Weights of a small transformer language model: untied embeddings.
Each number is 500 + 25 x the weight over its row's rms, rounded and kept within 0 to 999. Layers, rows and columns count from 0. Numbers have three digits each. The size before them is the row's rms in percent of the matrix's.

# layer 9 MLP up, 512x192, rms 0.166, rows 412-460, columns 0-95
084:585480556448438507539483483519522465549496535552482531560506500499463504521507526519518490486509490534494501481526491501506506530477523477470485487501520466503487521503507495498462486513490517539475452517500514528538524474512507461481513504533510526514500484495517499476524509523478525484
091:477523463545472513526495503539483501519514500535501504491460520508513510480487480473473509483479528480456487519495491512532551465472494502543535509461507497494486452463464499484499484499465484506507493509442478501463485483489528507464501530504521505522503484487495479479463518490486529467
113:532477484455519496474517533478473505530513489501510470499443486538501481509545465508536466524530509471495534483493483500520475497510449526481461508485516515490488521532510528492488504439497481557478504518488536483513524480560495473471462496470489482501504452480522472482500525510497513491
102:479493494527553499495494494504528467525561492467506471454503519476522525460509481533529486467470456501492482532530483530501461520533531526455557506513497486467522482469565465503518524484515508510497511486492466506470493506514493518503514496441473480558487510480505517538523451519498480544
104:512521449492490549494501521495498537451472483514536464454464480517505538498470470503495496480507457542532512498454529537481509499463494492478510499498472494511524485480477481453495484493521494470543499486510510494521463533532522503515523506476447510513506437475540513441498480485503514483
094:480540478542514527568496531499484458521451477470489515510488504490509488462496479461484540512509467511521505511508450516504520460561488502467504496529515511488490502527518489474525459504506520494533512527537481486503498479478499490492490563508521498491483545499469512463458504518470508496
104:482490496510532514493535472518499482517513490516516514502480501490516476492491507445483510475496479553517494524482502483492514472497497482499479500536495573518497513519512468501537467467535506537532525512500480518509561501508473508498467486516536510471510505501531517571476483525525478553
103:498494567478539455490489477524527487491481495527531497507546481495500534508475495557546522449481457471512470508478484527509506465525495489490521494532504527525463499499461527509513515490490509505519528540480489541508495489498514520477482493518509507482497440491530506524488469498464492527
105:471464513515502493503499549525530496473531490469439548493486480529496518525499533506522561495516489504456504517529539447519506513489488457486500498468526506479512537518428500505497519511503494481487500527535514526511484479546526483480506505496506517493515495483527501517473492489479536514
088:495481529543476478470509447449502505501467514493495513467539464479513485494499481447470483515505493520501506495438499511510502468465479520542490506530458481484489522501529501474527473497530573467490522500522504511516534509520485471489502554500527492465503485528484468543478446468513504518
098:485471529558490507539511531490482502518473518480493513502510522525496556501530507471522521462498496497531483488508467478521527503505469449504511538496468526504520520518473520493508492481531507463549494537480491505481494536465503471487466467526495563528546521513483449476481506488497490483
104:520481502533460514495520519455508516486521474464490526542494475521504508534495473466442488479483528462507511495534493478473523541527542538518516475497541470495464492507537508453539517495498518470494518520501484487461515470544523495492490543482466464456460505528475525481459515492495524502
107:494498506510519485496523506484456472481473521488488494514487478502478482523493464519475491441482493475521462474514508482554505511540502529515506489528524508495520469474519490501516514531502462450514458512596509500485489497509522480468511443478466497479460507465480464498480474507522504500
112:485499481516495496546497483530515502522499488486542494469522504500441510470549477484540516498518491501494513504514461510464489527479498465541492529510508503543545510466495492497498448511496539506486478524450485521518523521490525474449534509561519469534465531485560497468494501505461484494
119:525491465516511486480499541467527451473536502458526526574490509524500487488480532470470497529449506503500545499475477492492468472542503528526561514499521534532523491529509500526481524531529450451436488483460542531517492507493495451473477477497513509522498475488493527491516462519501463539
106:522513525488525519515506475494509520471487527498506488492515469510427501499510488514537460504554491496512528453510504528511521517524468511544526502502480463491507529476488493505489482561504495477473493492505488486517519499502495435517475503513471533500501501503450515474541468451478493483
096:463506512521496474481502533489516537517489508485451501468496516524506498498473508538489490494507486520521490514483507481522533477525472457557525528509454481482486556491503515493497498492514495440487547536521514533479489514461516496509526502505515473489497517510499451506500531487483500481
111:534517463482472510470461492525505512553512461473510524475488545519482524497490506495498478500462568490517478522522496549490455502476441504517531508501507491557512508477516550542451498491523527491529512454468528533527486476516516519482495484502539475526475462511514493473469506507496527527
100:462492512478492508483464484460521508537468509480497474521499507474566506465529511491516513523483528481502537545508496492488481475500459511502497508516482526498503503534490523434496470520524540502515490515497478522490529471485460453511464459492546511504527518546493531522451511510548460497
111:510494512497437487474475481500479483451486469524517485478522520517470456490513538488542557514476512548458447498515532493487483488487453532504476492506513575526516492530529513514502491475529498476494515487513520524444469513511491475489482525540485497485476551471531526521496469478511478454
125:480509496477463504540514470482532518489503469526501485520470497503516488489493448494491478513512499497535547527502542554510484527469529486517521476491473474471531509487512517521529526477475448493489494475496510497497470524450482477521527526510507454520462562475523498504530457529457542533
090:476500489515536486549446456516498485469483498517531564458530484488504505471520524442505465472506479555482483537484506553498503481535518513510535505520471519512447520498519465496514517504475525469494487493531506484545467455469471492548489505510477533524502524504482520475508502507496452487
150:487538502519466475526496538522554521465552495484469497486526511533497491537530583521538476517520516499484503499537513506515498508488498484501501507462510498460504540506459492476469494487520491501460523526504536521496484479499490520438507467520500481509448527493514508462518490513473473503
099:485483501480493478529539482479492519510483566488517529517508535516546492506487510562492470487499455473507503448459462534537494515516501514509478514503508493459514558497504461480508509441500537474486480516539505503532519470490515475541552500480462478514494478483489483475510512488507490460
070:531467494484517546439536542431461469472482511521506486490494512489518494502445482506465478476491506487546510502459474450470492488490501477479513494492498487503514465522483538517525501511502484519533471483464493506519511530512531556512478518471503510532518475504486516562478502462546504522
097:491514503442531512483494490523503539494514477564481478501508518518523516419513529507533460504524497454472547481493470521451503469480504502503504494528455505501561511442540477506508489466493524488477493464480461492498473525506492529499503508531469519499514452488496488534472461499505511527
084:486502499509521519451481513497436515490489507542525481513525504502510509501491485490475497492508519526484507551488525481504479488481527512453472475484511503479477452480471511482481494486505513453522478490513520474517476511482482516514465492488532485509523503477497530501462459494477447451
112:509501445565507522535462467481497499498468497479459521541512548463467498491502515449517551501484520510510500485526485510526533520512518486478531535509497504481486502477497509460514539507513548499505489489490471477500520496491563537475492462477477519505500485490493481532496516488522533506
093:540489471468520491470468516514491480495475475526488544459540494463496547553476517490532513531514491515477459469526512508541507533521503478466499521481467454515542466503465534524492504537520521494498454516500492484515496490495481567552521459476520542490502501506469505506523509495487483481
104:521506487491505516510496535495516496435476545483480501483497486508453502496545472549539496489527512483478520557510539470513522469523445492524480529513489485546492505514511526499463505476485472564519529514510502515543454507488523521480495480498509532483450482452517524533468503510477519501
089:550501521511523518470530520460456470485523527508499487482494433573470537544510491492550460493484506498525517499505491486479489499520491506477469463501498515563520506495545531494491491529486491496537519519543499473520491499501482527466507500483511508516489519507493462531460498492503437521
101:515502474465492463494487474492529513542503444494468513467495543474522517464500526487486484495423539520491488504489503490517511515489494528496542500501500497505505481506466488489472526447481454498471526453479438496451496533487510519458502509528514535530512503478518512509528504534489498485
089:511487507525508523526459519542510437535503520463532464521501527451499512476501480458519508505531502463529489475509538470560540510481469509487560444479499498496494490516497462493466532482526498527492469525503489482495509483502483511486470532504543516551484545493514512503498483530487528479
110:554532462486545543458541537471441499508495482495506492479495506488526524445500517497511506480467501480506514514498498497509499498488483515515508510510512471525523455510486529499451495461490468483469520492492525448454530534523499491472480481484485538507492463510453515471528512519476512494
092:476499534478471463540453463494508496498503476487542497502491568477506494458479495452498520476494494469514485518515536438518516464487482497480502530478482512468504498538502481453500524501518489463510506478497484553498458460467529496500491486466514520522506513485506482516503466545502498511
118:510528482487484503554452476498499465540441522479464542497545490460483488517495511514509494490453527500503499528446489538500522501495509504505487527508517507549493524487518485490495454493502551525544497509530460541496514513480485490547494484501483448480486512450539494503489485499526461529
088:538507462480499528488475502527513467514526504511508507450496530480478502521510501480522478518466504556523480519501496515504489491493464485539512516496518509515470417520461511508517517415477502522500498493449487536521482503509467502487522464479509521512506531496494499484498497507529493501
091:545478494476529487533469512493494512475467474501471552515432496486496507493479517503458493461492472469517439556448517475519512502512480472468486552518466524503508477495518488493473531512480506512543507468527479513493482523521530488521504467503493464505462519519507552509529555516492473542
127:523496461484516508489527474518520527480500487481522486495500507501500459515454491467520484498559517488523494498514491575494515553492509552495470480532485464513510473485565490542523525498486487485506503521514463461527502469521491548498474457483493479503506462496460513477508490468510468518
088:509488487545569476481562551526463498512515472485436479492530482523472501495531515522513521498562456502514553526539477493505513494481467494429507501476519503500501507532482486491535507520487476521518512511456486538515517525476498510476516504534489466516508511504507523464547508494484557481
114:476464470507505518501481478471469508524492519500515480541515490462477500495506523481510498508474501523508505491507432479514460523450485498516507520491478525525466494523478526509478511534493528462480517480518471545544518445482486498516498491475536478484542511505510502500487508521508459496
116:476478499498519499524480499487536525479495465470541514516517532494491499447550524466485523527523459477483530480505510472506466494523509512493504500496465570504526530543475528518494482521507546529524518457504522480493494474476513480519553537508498487478498486499498450527490465471482504475
109:529477506475539491486508468505469513509519482504485469475505508525455539526485449491549472524522511488476521523503501524505504495501470491531499530504503507522481498526466513525510528512427468474508461527476487479495446494477478507478509504532494486476508457528488482456514537466502487476
097:504491539532509503493528506504496500494509506455524504475519474489435540488472452493518492465497531514524480474474527514534525524482525507464488517514505517518489452519490505513487496496487513478471501505515480545437449513520559507491502500495514520486458490437481469533486477508507536475
089:534515506483507506487493519528497495483513496540487501501497554514506498490475492514519486491476466488543448553522497544505512489510553522509469486477477479515483484506477461486492586491463512495478474460502524525484450477458520511476502525515520497529487514495535509479506481527480550498
103:544464524484508486508547536519512504531519523483518463524543503522493523475521511488528431530498485476517552462501540489492465489481502509445477457508477515511511525548486494508507483501474550496534518519515508484511491454490540484518482485507500488486515470493464483523487517479482492536
109:530539470479472520537527488559498522502465511494456541495531482503473537505468505504522522507447518543520479538509498450511507484507510473466533469555486482506480507501486495510470514476525430512522510485496510503468459492467522544513536503469501500472487528478518496497520507482495520502
112:491522490527511526486502512469512479536495539530490489488488487524494486472503509511539463531501533478463512495476438487511485512470485521493483517469450481527496511515541458529468504494486473475509505481484551483526497555503514526494510497537483508520533471506470517503497522500526476485
096:502485531506512492486536562508487488493515496470499507496441473511512504469495497530512472527500495512486529472529461525493537489561520503477524472484501465522464542470507473510512482500509495480448471487496512512532529504479514512471508463553507490526508492436533489489550510503512527554
# layer 9 MLP down (transposed), 512x192, rms 0.115, rows 412-459, columns 0-95
088:516569449533550478462508561493471541483474465528537488476493493484532501512512487437469486483497528527474495522503514492481497471553494539516490516463527548475536476530523511493489494493497530473539534484484513458505501491520541509452519516494538482515503503507503462490526495521505474454
095:546480501492540531437464507520483513473457481551477466533532496520515506489459493509543474528489524467495512524479499509442527489476490533484441503539496536514538493487492524521464525483527535517496534495519525491518547493485479451480532503493476520510480482525502489471488525510522483537
101:470472513493473476507535541451499463491499556470519542525529470497505467498485521481495503501498496523545539520465469524501500491543511519477538509492510485549480463510507469476480472479488501521495520538514496518488488486455543447504509532488491475535485507529485508527495511494468496481
104:531491510523478484518498518475490509485486486492477489467556504483497466511520503464473512567468500495476511518512506498479492504458558472530484520507486513496510506487516527474529520492505489506517444465492526493455455481505507503475524509502433540471521502553517511507509520518496531473
100:534518524514497521484532496480489538463461457513511511514500497507514542496504520516493481506475454527490480523454454565473498529474486482454538492478490509517498536470467525482519475494506536468511513434526500497488480563504520443523524514468455506483499522506530512467503515489469517509
092:502470522478510482476500489524502492489472455504531444515473511521499485547504486515513485491495523494480468510439454505468491455473483496515511472487542526505542446489522547520472496493506453494460499498514491525496483509506487502531492499476489489503506545492495499511515495513516505522
109:520499498521537519457468514473480470493485481501493455469449529473478569510497493457484527484518500485503493513529504478513503524523492482523500460498512447460470457531478472515465492512548519503519500493509523509481518492508524535519576500467530511476505455511491527546469510489527543522
094:523551519485500449500489532520529501494487491513501517500462527498500501516479491528500507458493503472504465524481523531502522465485500500529525491527481550487530477509509519480514476529519503513480499514483513499501501494490513551453509508453534491494484487486516552503534483448490496526
083:464516447521511533479506458469479521470620503491507507484539483487497491470512505503447503510454471505497468490517497478484482493522511536522479533392461521532502520514503506516492495491503494513485513514496515504467481539473507517517501481487514542460459539507471529493511512508480508459
096:432506461512505531505447489533537506506530440516506501566515525521490493501488491513497492511510493489501482514530501502515513539532487501464520474549531530494493486485480533546535486530502488513527441478488518471523506468517464526509507484482426562506489502470502505466478514479489483455
107:533500480514491490483517519468489494516495475516489468510515463526499477510506492514481485483477502499512496503432508536511508479501502502499471511523479489518480539505500536508468479541533493464475523478509492504441521472484494507584503518485485509460470504492527491507515476537495478453
106:493525543525511481533520458503486480491508480486501500556518468491482493522514501471497490514523553481545496542486515521525524517498460517485508516500508480520485493528542480488496534500501510481519518452489450510502461508517481466503486494512484522515538484521498506492506516484485519533
108:506482478480505514507491478478507473477514499511485479485536505482487470505479546490557501468450520513506490488485489546470517469477437482506514489518517477496513474539486476506508529455518532486515563484521485478499548504467447472511496478524500489483541470517558511575463526494462521521
106:500494458493505491508475529505535505490463525498513509502531533453543491503470504479528476538463484523499553494480481532522475482476490494506524480480486499491452519527521504488472500526499470488498536484458519491514494495461507527504526488498524473527546504508511508447462496474526536495
122:498522489484458485548505545569513485526540505482469543527495477507504520517570506503452468477472505508465498503495470476501493512518506516515503523420513529475525477501512473540506515483471490460491480499462477553483488513492492487500453507483496459479505476498497497470426510520518531483
104:491502483541521541502531494474416474476428483522510489492491492538501480479501509532545492473449482551524478486497529481455459528468490520497556535529459477514517492488516488486516478531497506463528477504479513475494513485492491519479494490479502485490529516494511480492526521492480544482
100:524516537454507560496464447531563534540524482537491484529502521485499512492507510465519519475478508495479513485508490500510484496537529483537489541538547538506523507498522486511481518533496454481484478478515467517469527540470493527514462474439491499520490470532510541499497506522504467525
114:502529531494509512472500481498515497550462500441527492509467498522495521485515481432464504525478521449503522501531522514487553492526502482494527528524483465528514507498504491516504509487497460498434530506545505514491465502476443465497539516510484491498454501500488492474531487488488523530
100:488504466509497517507446487489527541463485494478488476472482468518481522504470529526512476491506507567476462517443475510503487484477534516516481552499493502504492497509530510491538526514525525529513485497485517500516555484505501557553504489498517527492478527494536459521523497499515523496
113:535492465505506524474477532450504490496485550466501529511488487493480546504478512548472495463479505498524509472464477470501478504480471504504476544529487456507529515482505491506486534498542507486504507502521507511536443454435486520515569487488477500492502455505445532521493498529516500515
109:461530510487501487529468494522519487482484460492505532497449485549471487487528475493475516504481532512479484521493485495521536514521550470490532458495492528481519507455518489518522472520491500513469511505496498479533542467499463498569490551521490508498500493459519552483563495490501517477
096:503486463466496486484503502484506506550498493473489525497481512550514521499523489507485475461480495504541566472477495502544518496496516487479494493505529512473527514497515524527509533539522487495462453514536502489463487523540518531497526499462485515485530514479539494534437544451481541523
121:519483487531522529554518489449501520484437470512449502515529493496505535545508507540464499450460502540541477515521477485480519466491493530494510535510501503508480478472518493539509511541528486475505542479505535474450522510520507515484452527476511490534561497508529519504476455506530496541
102:503512499469517501473514522541504479507506480505512493537529512484499504493493505545494452463506499527503537508550529511511494570502511497488463487472500482461520504504515494447484503446431513471588513528541502481518512526450514467498489446508472515529564502491503510472514524507518494513
066:479486555520449409513469488550572520491499529496503480471521463517478499475500518551522509496543477509483496472525492502539498526522518512501490512516518468477502514470483489475512549450488510495488561528500521530497510458487480437511512469541503496492468501486490492446511497560458484493
100:523493504500513508491522512460533500531503525459467511513536501503497548549525482509469483506513544455525498502499536498427510468495468487518508489526502522539442514480555483477498515469498479494463502503520541536482508490497511555500484489501539501478514531474490558509500513500501505565
088:540469512469447474518490508510579521482509514509478509485499527483499529471550494504499490487543502520497485494458521502525505510510515494501526467500497501468500526481543528494462490522504480527447471518506500511519516512462536496472494534531499555525489491489469501511524511512502516503
113:516557435493498477521508517522531512491533501533488509503499517531514471524478473503522519510511487471490539507549525483477528537502505492484476489505486486496501490497509517518504501525485491555497473485512538512537505538453512538490430477476510497523478520498531515557494531492516484478
094:484492483547515528482518503479460449475559513484466548489472468521468500504486484515488522517524491504487513483470527478485481530518441545458508498483481495482512477469530504533485520488541525514519510523475491494486502517532496493509533505511508537519477487534495474522506495532518483465
106:446514457529515483512502504463519510518498546485465501494502495524497482478517492471473502509505424524552475571486485497510498502478516515506485500490514514503461490467492472537485441491503529515498463506455521522524498522501504480511484493465443475501489532505491513542556495528462492484
086:473519497499500509498486524513500515500581486501513476523492519437518490442494465494459532460498504512453489513498498522510525506503494535525527501573523500441494507486470480515512487475498499497469484505513494503450480488509551463495515514517502480481481503498487502460527484529478504493
099:495446493482504527479557506484458487512515522518532451482530497501484494516523469451530508459533511530512486491515443526506484525487486491494441484523496501469495493493494477490447493503435501539490482501464506435532476507531527513483490497464502508494475496477504522510545562492521525467
102:515494479469511496492489516443484523447433489513507454484524496562492465522504472505486476538498476560472526513527511518454446528483534473519471529551491485511495512491504513493503481512494543486509507496477489489498467483519502539504510499503507491470474443511507483476497549487523473527
110:472469511503502472480514508480460504513497499474480502493486520507519457547516510465527505509514491497494464501493534492461515482470487472483482508516495526494480482480511484483500491520544469525539544491549500466456504555464558468473541494488535475512435516526521489525463499511496493492
099:503520488525474500507539508493479497483508534519485479460540474530470514520513459492504495505506482518513489533458513539525491481515519528489505448475488478478486519478509464539501529507489513521484509515522497501505510516515516505454490526480519434546468525458555571485486522511498475501
121:500514535496485468528532480494475504501551500500504503531538508485492516465502496495515526506450530511488489464479521517497484506521476544475526524473462545536475483490491513501515521534475467485488504463513519502496514534498481491496445544486487486495518461582455462531465515517513529508
091:498494510540503494508510495484457491517535498493504522576521518532454516497510488527484509522485502476493521499535492495534542510508482428453506456544508518515523507468518485512477495531509486531517480474514480468492522487518512514523500519522480495487536538479482533492500439502513500570
098:464494497542499469505501489534508500553538497479493466499500492446500481467513502495507494467537488489486528512511540510488539463494494537520527477455502500494543527498524491449518519526513495462448527450533513545516519448503499542453488505487500500549488507441479501499490495526475526499
115:552505486491462533498512509452513509497402513520537524469527504522505473467512535477494480586490495514498497520432505549484539483515509525461473531542474482494504489499475520504465489479480490541500488476511477440521514510481531500489527484497482519484466492470495494539543526506552474484
088:527520491464481554493450497525493477494529498503556507500502517514499488510494470461462495512448487492485490488487542489498512497507495492518486494493515463492455477520512488516488483488449562502517503521513504462489511465556537467521479492486463536457506504516472520523475494513493468504
107:507522483503545491460542500549469482521532514527501500498560484507497487502524489476530480517537543475485506467500480481462523442501473477476527495500499453485525529494503485507489487487512479513512526503529504485482492446480519515466495540455470521494474526476492473492503448510493533493
117:514490485514509481479514484483511469518523531497496526546510540473471515479550486480480496480519495508499515502571505493478470516523511526518490519472551510466518531458493465526517491551515501477532505519510477490459489536485497518473485496507500480513539485499487470486475455514479520534
113:483494525502513481487495523504537512464533479451520554524508485547492490515488514515522525487527507526499499486473510464499545495484496587480524512464489520532501495481531462489510552510545484511545456506479536481511508510463537512492496538493535520477466546522540472477527485516479518482
102:505493522534520474464520484523516488480480528497478493516547479500469531525479466537501510525488480481527499474530542508506480494483510485531496493543522488512482468455491515471495526526509511535504467502484502517447519461457568500539497531502536518471482465500456498573456499511486518506
092:484472515503467477467512463469507501494510499465493521492511466507479533525493502493483515499533531522488529447502510460490516513512472489483548528512502518521509500498522521506505461515503477511553495532490492463507533508558461459536525463490497490477507521496477477482478523477533493492
100:538478533475502506492496500475453492523455466519504509584502482557503488483519472494452508539553520463521503473545522497494460512538536530493468544507478478504534486480470474517484496500482492484497485512466484525500500486485533481483509473486468508523500500496454523507540498537517470468
112:494530433549532481455518540521520516507541494531498516522492504497512485505547535474562489475532498498480508498522479581478492487520503518488539461508494478527492505465503471521492522482494499503480450497501491516515474484504478519473533469526510485491504490481464498432550471479460495519
114:494507477468482512473512505535512518508544480460518517533539514552482517527478440530537546525480517478507540470478460513442488495513487515494538481472521503516509535490518471468480519506462515495505498489484499503470486499490487505454506534486519505534432511472513494518513472547461504491
# layer 9 MLP gate, 512x192, rms 0.152, rows 413-460, columns 0-95
099:522505488544506494473485481523464513458494513498463487463505479525490511501466540504493452476494543525480498490461478524467516490459506496496501477522517444484489466490479500490480486540532511446476514466514505491523501521504539494511473492525492515509551461541515502480534558474518528473
102:503478445491547497494500486513496529523503472523487521536488515510541491521493486514478475502483530462461550542480487511512498497539474498506513497522521520456505513510500543531536530484548494486536501466441480454507504477535491521512479487458499472509476446463512486512501492496534490499
107:487496487477503510493552498455448466513474515500542526495441491480551514536519424524482505496496515486519523453461459477458523489476512487548530496497518485517508469512543506485506487491544483512497474490527515497537508538498548519542480487478483520485566484515492470525484518506483515519
104:506522462482474535493470471517554508527505450499510552476491531492502500498520498494470521513475486529557502545468498497505540500458555467464515505510464495493494520523476521452519459523499478443487469437481522490498487529492499457512513529498464505516475493495507501466502503480491539496
095:470481502532522498459537461483506521488506507512525510473493490473487515510500456500486472509505524497507498522493503462482543494451515462530498504490510498468530487468525552516526524503502507478490526492498522520476488536521486521501485504476515496468514460472513513565523487458520485505
102:514501493451481536485483522524510496516478483495513450489513547506472489505501506487485555500509458469516522532480480508536514530528474530482464465532503514471469450528500523536499518497523482486530518475479542496485517500543520506551479511484481504504468510498472524533472464454525501499
101:540512459496492536500495461458483437495507528518502538515474498491500494514500512519487494509473490509505483490502517494516537502462523503529490518463484505571541477451538467489490485496491487521499449437502478498521515508486470482522491503466503518482532508489474520495470503494554505509
093:503468489551485515513487508532539514491506474465477539508446494511490529541492525502491524448512541517520516553508514472491528485481501478483524478485560508487485522462492498537517521531507507466529498481523508522506504484525504495504483523464505489530560479446511489518475467486485536532
103:530478504506488487525481519459504421473467564510515493483493538422501502490507493499520470524477496532485518541516469503496510446491513519490486536510431519505492467528542508474530484508500521545467522497507499557510509484445518483489510552508523497518496537523497534521496467489505519536
108:499517519485547540479508504488479497531510506488538504446540488483491502479503468542485452478493468478517489500480493493460489501494505483478511471496484501496457490515571478519533515536506500500483453464458463491509485530506501482525448520497485503488549461465461516486503473499548502478
112:508464473492488516505468498507530548561503535529541508471491518524534510454512519491472458533494502507458549480494473524502509485504476470504491479497535513499515513482506468572528531502511484494449489462459515488517517526453456507490466480494496496485525477489512523493458441462535465529
097:470454480499530530500520498494496479485503501524450527490457511479499505497465478527519488490521427504511481512458501501466529473497515497460505536519488541461520505496517485507498491502476508499565499524507498490542506519484515505544488526471513491480516510494507487527445473552523530548
106:510491484521480528471458515495510519516491478486526496500434511479507537552459510489471524528463498502538496500469508495509506436500503518518514482551461482499494473505522521556511535497515491495510539494492479494490508516499507492495483539504507511470508467535463492506468490497522523507
104:529460499501520532486518491513510509507493528494442476477495534519480499511480514536454482490480507481488472487489537491486526552464496455491479500490515499507465528439473499495522504488511480501536496477522530472503491464522545550534464476515483490507470467554501512480485488460557527535
104:468453481464477519497534513432515481513518506487493484527494533525501530525506519489469490475517546532526524517519478494487520507445522476490476493492554514518496450510568553480454498500491489473525491523503536466525501466505526511505497520521500512496495443535492526537477462491523494510
103:514492501503473518506485473503516518533452495535548488503471469482541493521522476523492516536534494512520550528507501484468516491514501488491528467506533464488499462503513542482529489521500478486520457495508542476538481510486494509514509525534511487473501532451509495522483442495471503510
110:498506437479491523467515444506462471478487491491499510463476493513526492512472481506541471530485486523491519505471485432501492485498521498519530495513462489469496457450509490548498464532512509490517500478448466488498530539502472508506476539500521502494533535468496519527508494466479523473
103:527498481513511518505535488495516522517473519465483472517497445540537519460511468531497501497478509509484484523488523526494511507535548480522504493489491500488471479481528550482495545489515510530511519452471477430485496535526472487518487550475448476508495485485519489514460497478537507514
110:542512471484559537509497516493516474517477497463515502485490506486523467460491479524477492501465513478506510510495516481504492524493513533481509506552549525514476445501525520470481488459521462524521509483502497468488483525533539547479475506480511491511488467531513501512501526511576508508
101:509509471528546539517491503536510482510504510471500582483501509482452484501481521488503505501504484466527512459464499482460546515537514521497503514540529518515493491489527478523505511514499539532531480513497487442506542480501539524530452525510477518529504447491484520477476518479551479525
102:486505452494509508474517515483501471471511501492521510472472523446528486501511520526505515460462471553516474496496487479480500461531497475515527469483495510449462491517497519544493479532516486443474476549443510528523481515481536462491455503505534463535503506477472525492504503500473488450
118:508487440510501562512499485459473481534440495516480504506507477487501521521518495506483503524469543465564502518466489519495520486479523493525518487523498524504479479477509517524519490509557494488524476475490517474506503510502498530503468571492494480474541498520494491531486462476512503494
097:555483459514526507494504499505551472508492497496458575535468467498476519558514530525448542490486481491489515521469528483493568506491505495496516487513520512499492514493524532490528450492513515499519475479502496496528525500486506518506530472513550468516470430512519481474471530480478469519
079:458505509564481486526467490544521523484531510462488498539511494463479528481515523517526503500518511490473468465513482561534486533525511510491521529506523501487471558466476477494478507466487503525481536567533527503503502469500474479477522493521487498466464500488518476481508523541439500505
097:519454509518527504541509506465483485513494450534500490463486472488475509512525529516499537505508446516481486517512500524460531505507543478501471484517546531506458535472525517506571523498523481511514551527462462494485490497513487478554492529497507458532499487482492520483476499518514479480
090:506490498456494491519456506551552510466504454475512487502518544506486497473491491476496535531447483487516473477440450478500476483517512527529478473492494501505485485534451497489481466504512526514487471456512490526495529511461466530494517535537535479495479472508514517477515483543473504461
101:532492497544504522575520483505537517475461475511486521483476557471515481515484528540528521516524499512563474499461502475468509500478527473473515452493471494455484476504448516534514551531507469515505481511503478502533524510444483506512527493481523494499499457478487487524458521512498555529
094:516493466509544507499472494506484482528477484476463502515471504452536522504470502468495513527461502462486488484474537495531501521487495437532499515532521471483494490439447525545546534526518499501471454486512489497516517508487513534538506496473498537517500474465492501500494502514488501503
104:475527485512484489464511467516460456537487453459513493509502516478521530534463487503533509530502504484551524487466476500487520532544542504549518478507538490466508513464569480564511471509540497503508492474489518490489555537487508457516474498549499483495537499471504531529477496504479510482
100:490505506438479467489514546516507481543534467496487543522458524509503491521523464466521467512521496510501483501491480486514496460510497466489483504460506512518555522514546460491482496471493486526530474485517502528506503498491430542479506521495440528554478544504530498525513497488459514526
098:499456504499521517479500468500518450502504509477515512477498528483507511505537530531521524520535515492512538528519504551470532491480510482523514510488516533522527532499494466524480497512494467497590497485540466468532517490481550539538503516502518501509504473504519533522447489503509506511
102:503434498539491491523522557475499454510528559463492478526556524523510491522485534522488490566469496490491518470497502515516488506490525494538515510476544533537463512496477524519518486517517543503477525487528494499516546483517485501513481484489497487496489537509528554520509458505491465481
102:495514452478514543501486452507481486493492487474523524495499448458517507483468495488457473515473522495520490535493515506491479495500510493511479493533523469519465502496510493491534480504542506482521480476517501476521504536502483550540456502505504510486485432474485509489497504522530500499
099:486498494524461522474505490485457468496495518508499496491471485489497470534519491535450508556457504540523478540504491443495505476462462493537449520488486518520497486544491554475478558520493532472536471499488477503496470518504527500526468481503539500506548511539472531516484458470483498475
120:483486473477495548484525490487485508528459470511516484505489473499538496494465477539515490484516482511532471467459521493480465493502520492499525508542497491524493461494502493488526451526514486466492506505479501506529516563501488465489474519489484502491540490506457567547470496488506545494
094:504510463484528534467510490490489551521474514512519507530517456518484525465476505513519508501501523497508500517487512420508506551524510511518481496508492502500529510489521502478498494550504487487503455449493520481528489513475508495536484532500489520518515497502527503535492475429522490508
094:534508514487474511492510507451492504484457525483533532530495551439501488486496486513479516530540529524473492529493495474525535477489483492514505465553501517518468487491525513497499435488480507471446439460483462482495526519506508466509457487496465467475514471516487505541536501537514466526
118:509487464491526498470482436492482498504496484451487540497482517498502512530520497507453490448435532488501529490475476489488521507529518466471517510541524570552478487472518492516500500490514469476519449474453507503486524507471491470528530545441513468490508503478484520515519457484480514513
094:552453504493515497473546515465444492518487475480502488504484474532499509497482489481519511494502472506499533553493509486536520550527484507490473512528546499496545466518526528502498536511507490471526481471492506517500511516495474513494520479520530498509527494468508476508512474467496473540
110:493478462508477524514471451474501516532479514517513491511515492452502510490495492510493540489490494551489500526481465520507496487478505531473492487520509545513475466511537513466505553506502488478476487463487468524518487508488501481523474505455507468563572488452535513500438493520542500500
110:486501431496520545552501505530521477504503481497476486528501459504503522503497507506491506485534527520492485492532502485432477524502539481461501486498486509499513487517504497528566486501510495499516472457480446495489514475497497529527493508455465503504546479520471531498494476477508518489
107:473528501479474543536533515523489488476458509522557502446477500432511500525482509524489498480523505507545513488480466503458500450493530510547503466537454481511469514498522508512507488518500519519484532497500489494513516542556531489532515489505537507516527485468484555536504492520507507538
097:482505482449507535515498516454519474494478514507526505490476488459521507513500491497493546454511481535502491492473501509489484442485528495513527491529465490496525511521513488538494482479523501464512468471486509467489551520525504507490500504480483502533540500501499515498487522493482525491
103:514491528464501491485529525473499464507508517482533503472508487481488554513502499513515507514534550475469500443516515497546539501517459486473523540475504485509528510498499516490500464487473477533515501531476505502515538508532464504505549472514500520497473485478510484496523523500492513455
098:492479478518563506487529494515492478489509510465480481523499496506495512485509530545505485485494485472514522478515498455481494451470500489503495495500483540525463496516504481520524493487495484509537507511517522479530521510485497532484539498484523507523536476502490513519456532490532503571
105:503479507526493508496476436491520487504497499489547523510472504463478482523448507502523496490478471488545469505486478516461489474499524532488564490542493525487516535470543478511496498541533519506494471518492434542510493500473512521519473473480500504503528520495491512499505481476524509505
105:528455516479547525466477508483505507519503479464513497486475492503484453465507517525503500461479450476513493523488467531440512450489538475507487440548521545534526499480543454511519508494485515486509503502501505498524543450495516533531503512456502502496514464469500498543469484491529525515
100:464514464477440496492440466511516462549483536537485479476468516482510469530501489467446474469508526526497512516536534506497536492481484518507475524532514497508491502520520486480437516466486518467478499496542477517477490488485473528483456505497541489505524506495493471533469479511516487505